{
  "head_dim": 64,
  "norm": "layernorm",
  "norm_place": "pre",
  "tie_embeddings": "early",
  "parallel_block": false,
  "init": "trunc",
  "init_std_qkv": 0.0305,
  "optimizer": "muon_variant",
  "lr": 0.0205,
  "lr_mult_o": 4.0,
  "lr_mult_down": 0.7,
  "final_lr_fraction": 0.0,
  "seq_len": 512,
  "steps": 5890
}
Each number is 128 + 32 x the weight over its row's rms, rounded and kept within 0 to 255. Layers, rows and columns count from 0. Numbers have three digits each. The size before them is the row's rms in percent of the matrix's.

# layer 6 attention output (transposed), 512x256, rms 0.444, rows 303-319, columns 128-255
103:136118146167134126130132110132155132101119203092151198075126104114147109123130201112145192144137073099069114155092171133162092178107116142195155192149124206096135071078158132081095149100121185119092125168106091154114149087151066144117147203177115100096103125150189047167072133110166186158094123139117155127120132147086207133143122137103135135137108129104140126107132112103108185074121
085:091139123174147131095165073165156124150104104162106135163139121158115129144148099081129111114158130123105080145119134131068139106115097095145088178129141117150104120096122129161097109117150093151064133094120140161060103152112098195100118127095117086115129157164070139133173110131071107185137197134114151140175095186139175047184146129117103130114130168095120084068147127184123111142162
098:125172237122050126154161092138109143125112155106101128131092120099168098137147126155110099118113134078077163181128133126095173130073091123131095140092153095162112170071164145086121158113136123145072144077095138104125111112160125156168157157107115147119120197107144086158128170144106120080127161065119118107155114167146123196089128141097143116121170130074119189094091206149122132102181
091:111117095178099077117123143180116125137198123124110152073155119109167136130132118137136142089126135157131143151171183094157141124102062148111123161135125087146157087107116077119162135199057099173103052128080134147150151114145167064184139089160125138139125133083107124100120132092108102141156166125146126048096154138144154140146147116097116144179102121118172110122128146159097109093129
100:109139106092108136071137090190120060072088112086189128081059078075105105124099092149140138176142161113080133119135113163124109140153166145176126104116127135087121110191138139083124109105165155124100130197119120159147156091158130086148149102079110174158112164111131089138141207153107149079128077096148061099129127139114156155100121099107152182083119135162092119133112155058168181133109
096:130154129104135166165109055090141149144108136167156094099138134189115107116142127145158149180143086116119144100147168125140133129122105131117113052157141184134120180103081132156074146108116128149145105144111099127164142131142132106134102145153105154112174084142149109065113115135124108172119097137112064231126116190093141151122154170129122131130141056129121145098153080158124144159129
098:116129117092126122160133134072128159145140129104125105091131160146112121075136128146116104118178149159104110157136122092114166159085109082054128162083139122154083138104117087143074163171123167115098112121121066156156154127104174101151132147186130098127181123142125162156082163127139183163110105100165151073130098169117145127090138108092077139145126109138150104082196142069183161134127
101:145135168138183130119147086115100112148132134138077170076137147147166159113078150144096083169109066195127145122100157125134144102146117155075124153095169135154205112111106078130127156124125113157072111210155141136077180122179135105158105176099065114092196136189126151128098186061149153135115131144111148099159144135085129062087200120117141135112122147059145092107108082110187150135113
102:162151070185155180136156105169167177144120163194109143102158140124095116099156117110135095111096084162158114163119091127174089081059104115133185091125127110121088107087103068119060116103128150147089091093161140112119160146155109191134128107137147088100118131144148104125103093149194176146127101106150122135104114154094119115200091127169163158177172097109119137071107124157087105150106
101:132135128128109098116057096156159152067082169128097168173056148181085144158074131157135091172161090150158124171205116164109175169130210144122080155121073159109232129132140101162142140126085096062198094132095122133174113156147076101136173175133121070099130165124131116124126180127158157124102106112094138108096153113088136070159092128085108122122135160142097159129159151162125140032170
104:120126139160147126161094097117185153155143100111126182140140094149100144129155155092132114129133131144129121162140133172112163135152087132136079116137167130140169117078146125123089133150080106126112146134094166134157155078124094087160091149154123182061134079171105085116043099142150164055131178160129091088156154177128104115194130163062123140175091071104171122055149127115150137157142
106:127125082140110104154138072157099159155123162196084174071069155204079097143102095135181085170094135137123146122132145142126111169115162115136117108136122152146103101106152133141085145164131202128134163099047126083105136097071145117171156117158130098158138128149102132141097082101121104149110113115127103120081181141081170214147109149098130093140124100074106125112144060109096159150115
099:111113077071149159106129169084142100143081079146149121088181095068097069141125065127195083085119168191158161144095101130161098124160163073159066083119072123128162119106122154103153080125140102176096115159174113127137154064147161198120123106122131091150131064150147124137135108123100116196148146109125104142093147151089133146145156086181168094142118141164074144114128092133157110116155
109:129133074075166133117104118153180134106114133152100182176086081152139091165122077129110091126120119174094120101121176153162088081055085099088125125125087111150185141117087133163123099111131120134117127023114146154101106101085163166105147142083123114130154156121148117125126098150098120169154191137151124164075204128177090153093028144124158107079117083116155106135072116075156212152101
101:111189073153058119105097078125167141064114039153144154184193165076076088160135107073169089125143139100126139136123101123092152090137123150117120187136105142112157158170137114190146125150143134141178108117079165115091101152120070150116092088103099161129117154083118182122057118162102108110105129146133147139186132076146073167156133061192165113100131108181095106174121105135099141102162
098:112136163131146115094140128157074129199150096157102066136131112116100139152116136164104100137153191146108070115159166167223074094105170129077162113123084096122147152149069113112149105183069132151144134094131165123180140105074152143106047157104055166146138098145132161091090140118149086125120135129154113181121124109161129158100102112098148130121109147135185125087177083053198093036131
094:111154159123155148174155074145048069111109171093147115102114129192129135113121145107131128107149140154128077203146110127123161098107153070163136107118097155150126160112138177106120114125079169140142199165106095107111155093108161058110091110138113078116074046189135187131115147089157173116089090124164124114127113166159076098159139151116121126150090130144145121103145113138143147163122
# layer 6 attention value, 512x256, rms 0.28, rows 304-319, columns 128-255
088:117147135144124144149125153072146099087155138149193109125122144113116041148149108138084101051166129160121136139111125144111152140135119081102095145134180119114138072139172129076137119102134070171118088094149098106169093101158153162188135144152112160147151128123149157146082210177082154116092173104116078129092141129153124143094146092159122074159187085129148145095106140100093133247116
102:018122122130124093124117125064133095114169125154185113092168131064035100177165167169130170085155057117187138129080162089028115134150070108144122162189133089126161167174111095118050128083086148071120112132144067106102130122115132166115148049201148155152100084071125184117151136139117124157145134137137115106162086155141149078169124110108109150140086140111098122145113147137111134164133
096:152141196118147106154117160091163139145121164085145109035145159102134201146150147126083129066196091133118113155182101148044161142139159135129141070134141155109100098132158105088054124075151133067099121154143097085110131165167069029142103150186106094104138134211151137140150144159140111115117035163109156068152142127138167121120198135140142085153111096108187132165150169106148063038125
103:154116103108140106183168149081149142138126120091126177124156146170122092176165117111114133105052095181156116130131122098153146123095110132143116084127087115171146189153093138144095160164148159116137146032121106133096138118110172140140160126123121140105094113139132168113128147096166112091125157125083113098104131086093167135146072114126126185095100174130120192105136102179118210159145
108:115100047118149135155154116150140181140131130142104174127116150109120117136157118109098114164135148119088159074080130160201143109119142083131139131129130139087099085077102125109103082109138175129103160122083109180158105063181117087116137151121168129139094103158146113123119156138130179182155131119147137125103160160073130117181135155126109156100079102176108096119132148134101147147123
107:088134079136101127174099131102135156147194142122107179043072159201106124143160146136067183063051102128150114151125163136136133138138103142138138090162140168100089073079156112111113171142158142113078151132087073175111146097142091087103110180088155167134110118121132115111142140126160125096179094097072073077096115152202132132086127148137145103143143117126166088132100166074136118160028
101:114113114138114174142138122122068117129093094154141109112143062183159115128122090119104116100120134173124127131193070142141119167167117147129162097109099101135135113136223104141188118161090147105088083132149164121133171101119107121148190106075092053140094166125091085126116086125111075158130111087104117128089125129168179090114123155128158065156099109095150137106178162152187116096138
112:111100069174119114105171178190140139150129112170103147094108117098081118142145078127113127137130121106112141148123129160185103137099075088113166147156127122137141080076139072059115163084061181121038148177163117138144185177164153134158084128191149122176161082186107096129109073133123171120128099134123105123128142141171092135136137177139137172127151113139052118097156072089066169129141
108:124159220106148148124109105153152121169133165089192095118122111128161102106087208116133135058154116166075152139088133030137050188098073131173106151096171115067093130143095183105183145169117131160122140082125150127038150126159138127123133077155069130066104144156138162148112063083107126102126178133189095083114184134137146118108071118093172132172175163077115121165122186134160081158133
099:106145150123120172189072067112132115167158130119145119060165150168110106172170169129094159144154111125052160121142098105173133151092150161155128112133169126116071080090146088116086101122115118091106087143078087118113100167123124054152091149100131197071144157206164113152116131173174145158169053100124103066118123146138119072069151091098148073167149191096122123130168085128101057089087
113:157167014114181148167191132148178124108128117129133137182093126168158154105129101137097168205094160153049132100175138153128128037113126120141117142152124140117061123122114095100091147160130162131112122112164154190119160089134120084136126163101095149179145076121196110111136158140144166137145095134120109119071132085143108103142102121157142164130131118157150155083108122103197137136128
104:130086063128160094129159137171142112111140121207069176150117074114181111121129124090063125159164123131109096151113183147090111047147081131111112133119179111146139094119147130105112078113130109184119152116139214118135101153155171100072169110084143072100143134096113077102136068159130145115138131145078178116154128093125163136125135169150176168094131078155118141125108102107102222135132
128:199111096099092130130100099128128179165164131207115110187100119135077064133135083094094150153126130151113111119128132125132069105137133178079065137095084133105152150160111144153077128172120104148153175119115159137140082134159138182141121153069106130198161170138115097076104079087115147152190180165126096147114169098157143153125083142137119088112113075114165074133074070090129117150136
118:190212167104108128135128140071143114086114134169174103172164086146145128134122115144172120167165111086137146152158124118106126108152091125164073151163166071107091137128100164090145143104144062172209147086130203151130074159122162190106127140103077159107115138106142142116153088187065062241109199137127136171109150151112090094081082136124116121084142104176103132071119131127129086155152
107:199087122157196128128132126178131102126132109170115138173102164127191138203084045087078123109077111164100150116103147140146106100200123154082109125130089170132134154148147087130139113106115107151140113163105172129051060182202088113084114159104121127126162160139135099133120100135141165156140117120165124127119064120089054157179135090140158091101167111099179131106104066108225145161155
103:099098092118142173162125141163161172151179096112115163069108135191118100159184134145103136153109157117124156087168145114166069159072158110150189093154150103150110063057134112086098109106143160120132139120187028203163182089111092064131114139130122144109164119135114104148121170146131152129129041112106130099083152117102128192155114155172155139116121151130104155127157144151117138131042
# layer 6 attention query, 512x256, rms 0.206, rows 320-328, columns 128-255
071:146127083109158141137119166152147138137149078122096143075149140062094167069124106177150134113162116080114141114172146085155126176138079165177077128135144125147131107127131102104145109119141138153164139131100121201087075144134143108113142125136101154104131116163166126113087187098181164106082165064083142121113163141143099128154150135146168095157137116067119177098104135157133083079188
097:087113111108130145138134134076147084174129090149104150161102132130117170076111139117086207143134202113124097100118165110127067103134094126127141123115075136076111155114143134151134122107173109132126117197133136074079079158169187148138154154154100119097119096130113145168165127170103067121119161128137109128095145115073102111159121102179136071139162101113143174170152132183160182159120
114:112100117206074086134095096132133170142154181157105065121141175139067142134116082100044159109098149145112179129114122139149125101136150080084082084126141118110118114196131100119091116128108085055143111089145124125131161184145150141138109129124134193157093143126111122099102167201099103080141128145131084149121147155120074140163141164155130127113136123162145179095123140117178131112126
125:166100086122122151120127135112139137139189100119095078110169174111080140146133121130157165146153146123175129133129170137146137107139085133104166097105112130110120080179122136169144108090148076132148143192159131108111170125182111104164116144136155151168134136116091063118150182127088159162124135042087130081079130095134070118121191143088110080157056088133117160156100117123198162125113
139:186088110159151135120117131128107093145140121172190174083084120135111141151089152180070186089190152096135141150189109126106113102131103121084206131075074141075122102082138186170126138156122090128115119118116142118087157140137150127113059134113129160077106138129135109160118138177176154215112197123100137093076167190139178140114140182121109085116091111135166124128192066111097126147075
101:141101158188090099080172151135139170127129162163099107129121125123103135127100149161146107134076088175091131137143178098141179076076086137055125088102191163132172183155129148099098164176114081097079164158185172060161150100116143131102182100148164096149148132124175127163114137125107117140155054169139140105093133187046160129114081133135139189088111145136160120054113112046124123174197
098:098148105144138108121094105147127130147173129158123070092129092135092118132143100129094131105176176120183164158129128089138091119172140163098108098144093094138215120174097147105127177113084155148130104153172136196080135070164067066173167186125138115109102121096139227132093133085103135176082120162117127091109128142134122134086130187072164148003100144129100138100141104091137159130103
087:110109161074160097094151098116102102104092097098066165107099132133162191153111092148146127190147108134168141111139079121112160147153145150197090133131152146147123205170172108161172159052120158159137170163121087136177144119103125101146101085103159183080138124150150126105136106139132126133135112159145114131152060060163147159173077088150131140126157142100105163190159118096143102136079
090:093133181107141157080142144161082076128139144128145131154064104082138131176183112100128147200169122119139098170095137116110105149123041118139069148093170074130074168094123131188146158130090106158077111113119149127139157147148153067068152171112093124108133145137125148156103168073197140141091136141112116120121108059101073125104149127097131120124093159130140213158138049107148167063151
# layer 6 attention key, 512x256, rms 0.209, rows 320-328, columns 128-255
062:126119111165148053149110143158086155115107112111109142132100159162171102122082128077059195100078152108134102159129174220096161129154091093155108113109163123140088161113137126119076146108155091127155061118156154174139110164187157161160119103190094186131108073177129096079170142088116163119097093163107110119077115168142157143114093190151129120188175165073093160118140130066189086071120
088:127157079106154070145168137116089078117105089146048069135148155113143147173107104169132169120174166163160139106123171094081173114173077133159122094099096110130111139113178149142135079110134068171116109068149165175124150094141234155105190113123069084120170101154097118099140156130150139127099101176128099127100180114127134125092084137151152115137134134148106145134116136135185143122148
095:127114118162065129098084098100122124139123166097159178079146154073143115121186133145150099150083102145171156163106122129116100148100077133159134140149108091153117130121181151159049111148130131107125145142119119122163177128112130095178162076111151100183127159116138103120091090087091135058156123082124147125072093139118185101066135143194162126146200157166075124155143156149118138088101
109:121113137188139134072116167155121120151167128059120210130075074074148119116171127118159111140114144114071108166127085091129111119123160083124097168113169115122171209120122145182118174125082135107122119100097156193166170179144151128124143126071073203093186179122201136113073134097101119097143122106103143119111145086156153150128143082202112101115119163145056146158192112184140136108141
133:147129154107097139119080176192053134132177135058161194123109085151099140105182109141082132129150095116070105162181123162084073160172140169075129130106150141150126130126185170137148120122173148129176089086098140190151129150120138128112134082076109114089146135099171129171145137099159092209142177148057145117143148139139163139157110125134082110099134129096170159118193089159142133134126
108:133110144093208107134181087138165106091141151103095137140159111118137117139081174245186126164111189158132093102157146155158163104119128176091122114112130102115117146162109129058162079137112144133098153146130138147133103080138181121131135094117154102129141144166062185136121074151113181118106077202119154180072093116132151086117137129155180122140148179125087138188091150118091088138147
096:141118141153130115151096153175175084178212061118090119103140085142140096125146097082130135127225144078114086143117081093095173199175100122141137158124116124174113073131172100139125128140111107136117091159159133247136085124094108146116160142162155129145112105120108137108119157080095110146092153164080147079121113067130154117112180132108147165135175114086160091117142129168122140079091
084:122121072143167085114121112137123089066127060149156147119101139119112120170152080072084135101174196152136187126143090088133106091092119101165103109116039133092139213155116131173145096142126182122135155087145121170097152150123101156160134151138103129119129136152150131134114124172160159178147126095112109147144119161114145141137215098135072107122132130112141112109078095130119162133119
091:134067149101185066099125215180124106147146164079156103105109077157113134096114081111153136126193119107126123175131139123141120090098101163091116117111143120133097177154137121190078145108095139130076118131098111130114153146128194125105177137127123072081180106118138108092124164117154094168075107075092137092138116159145074145160097105087120181130149164094120181087127097063130184113126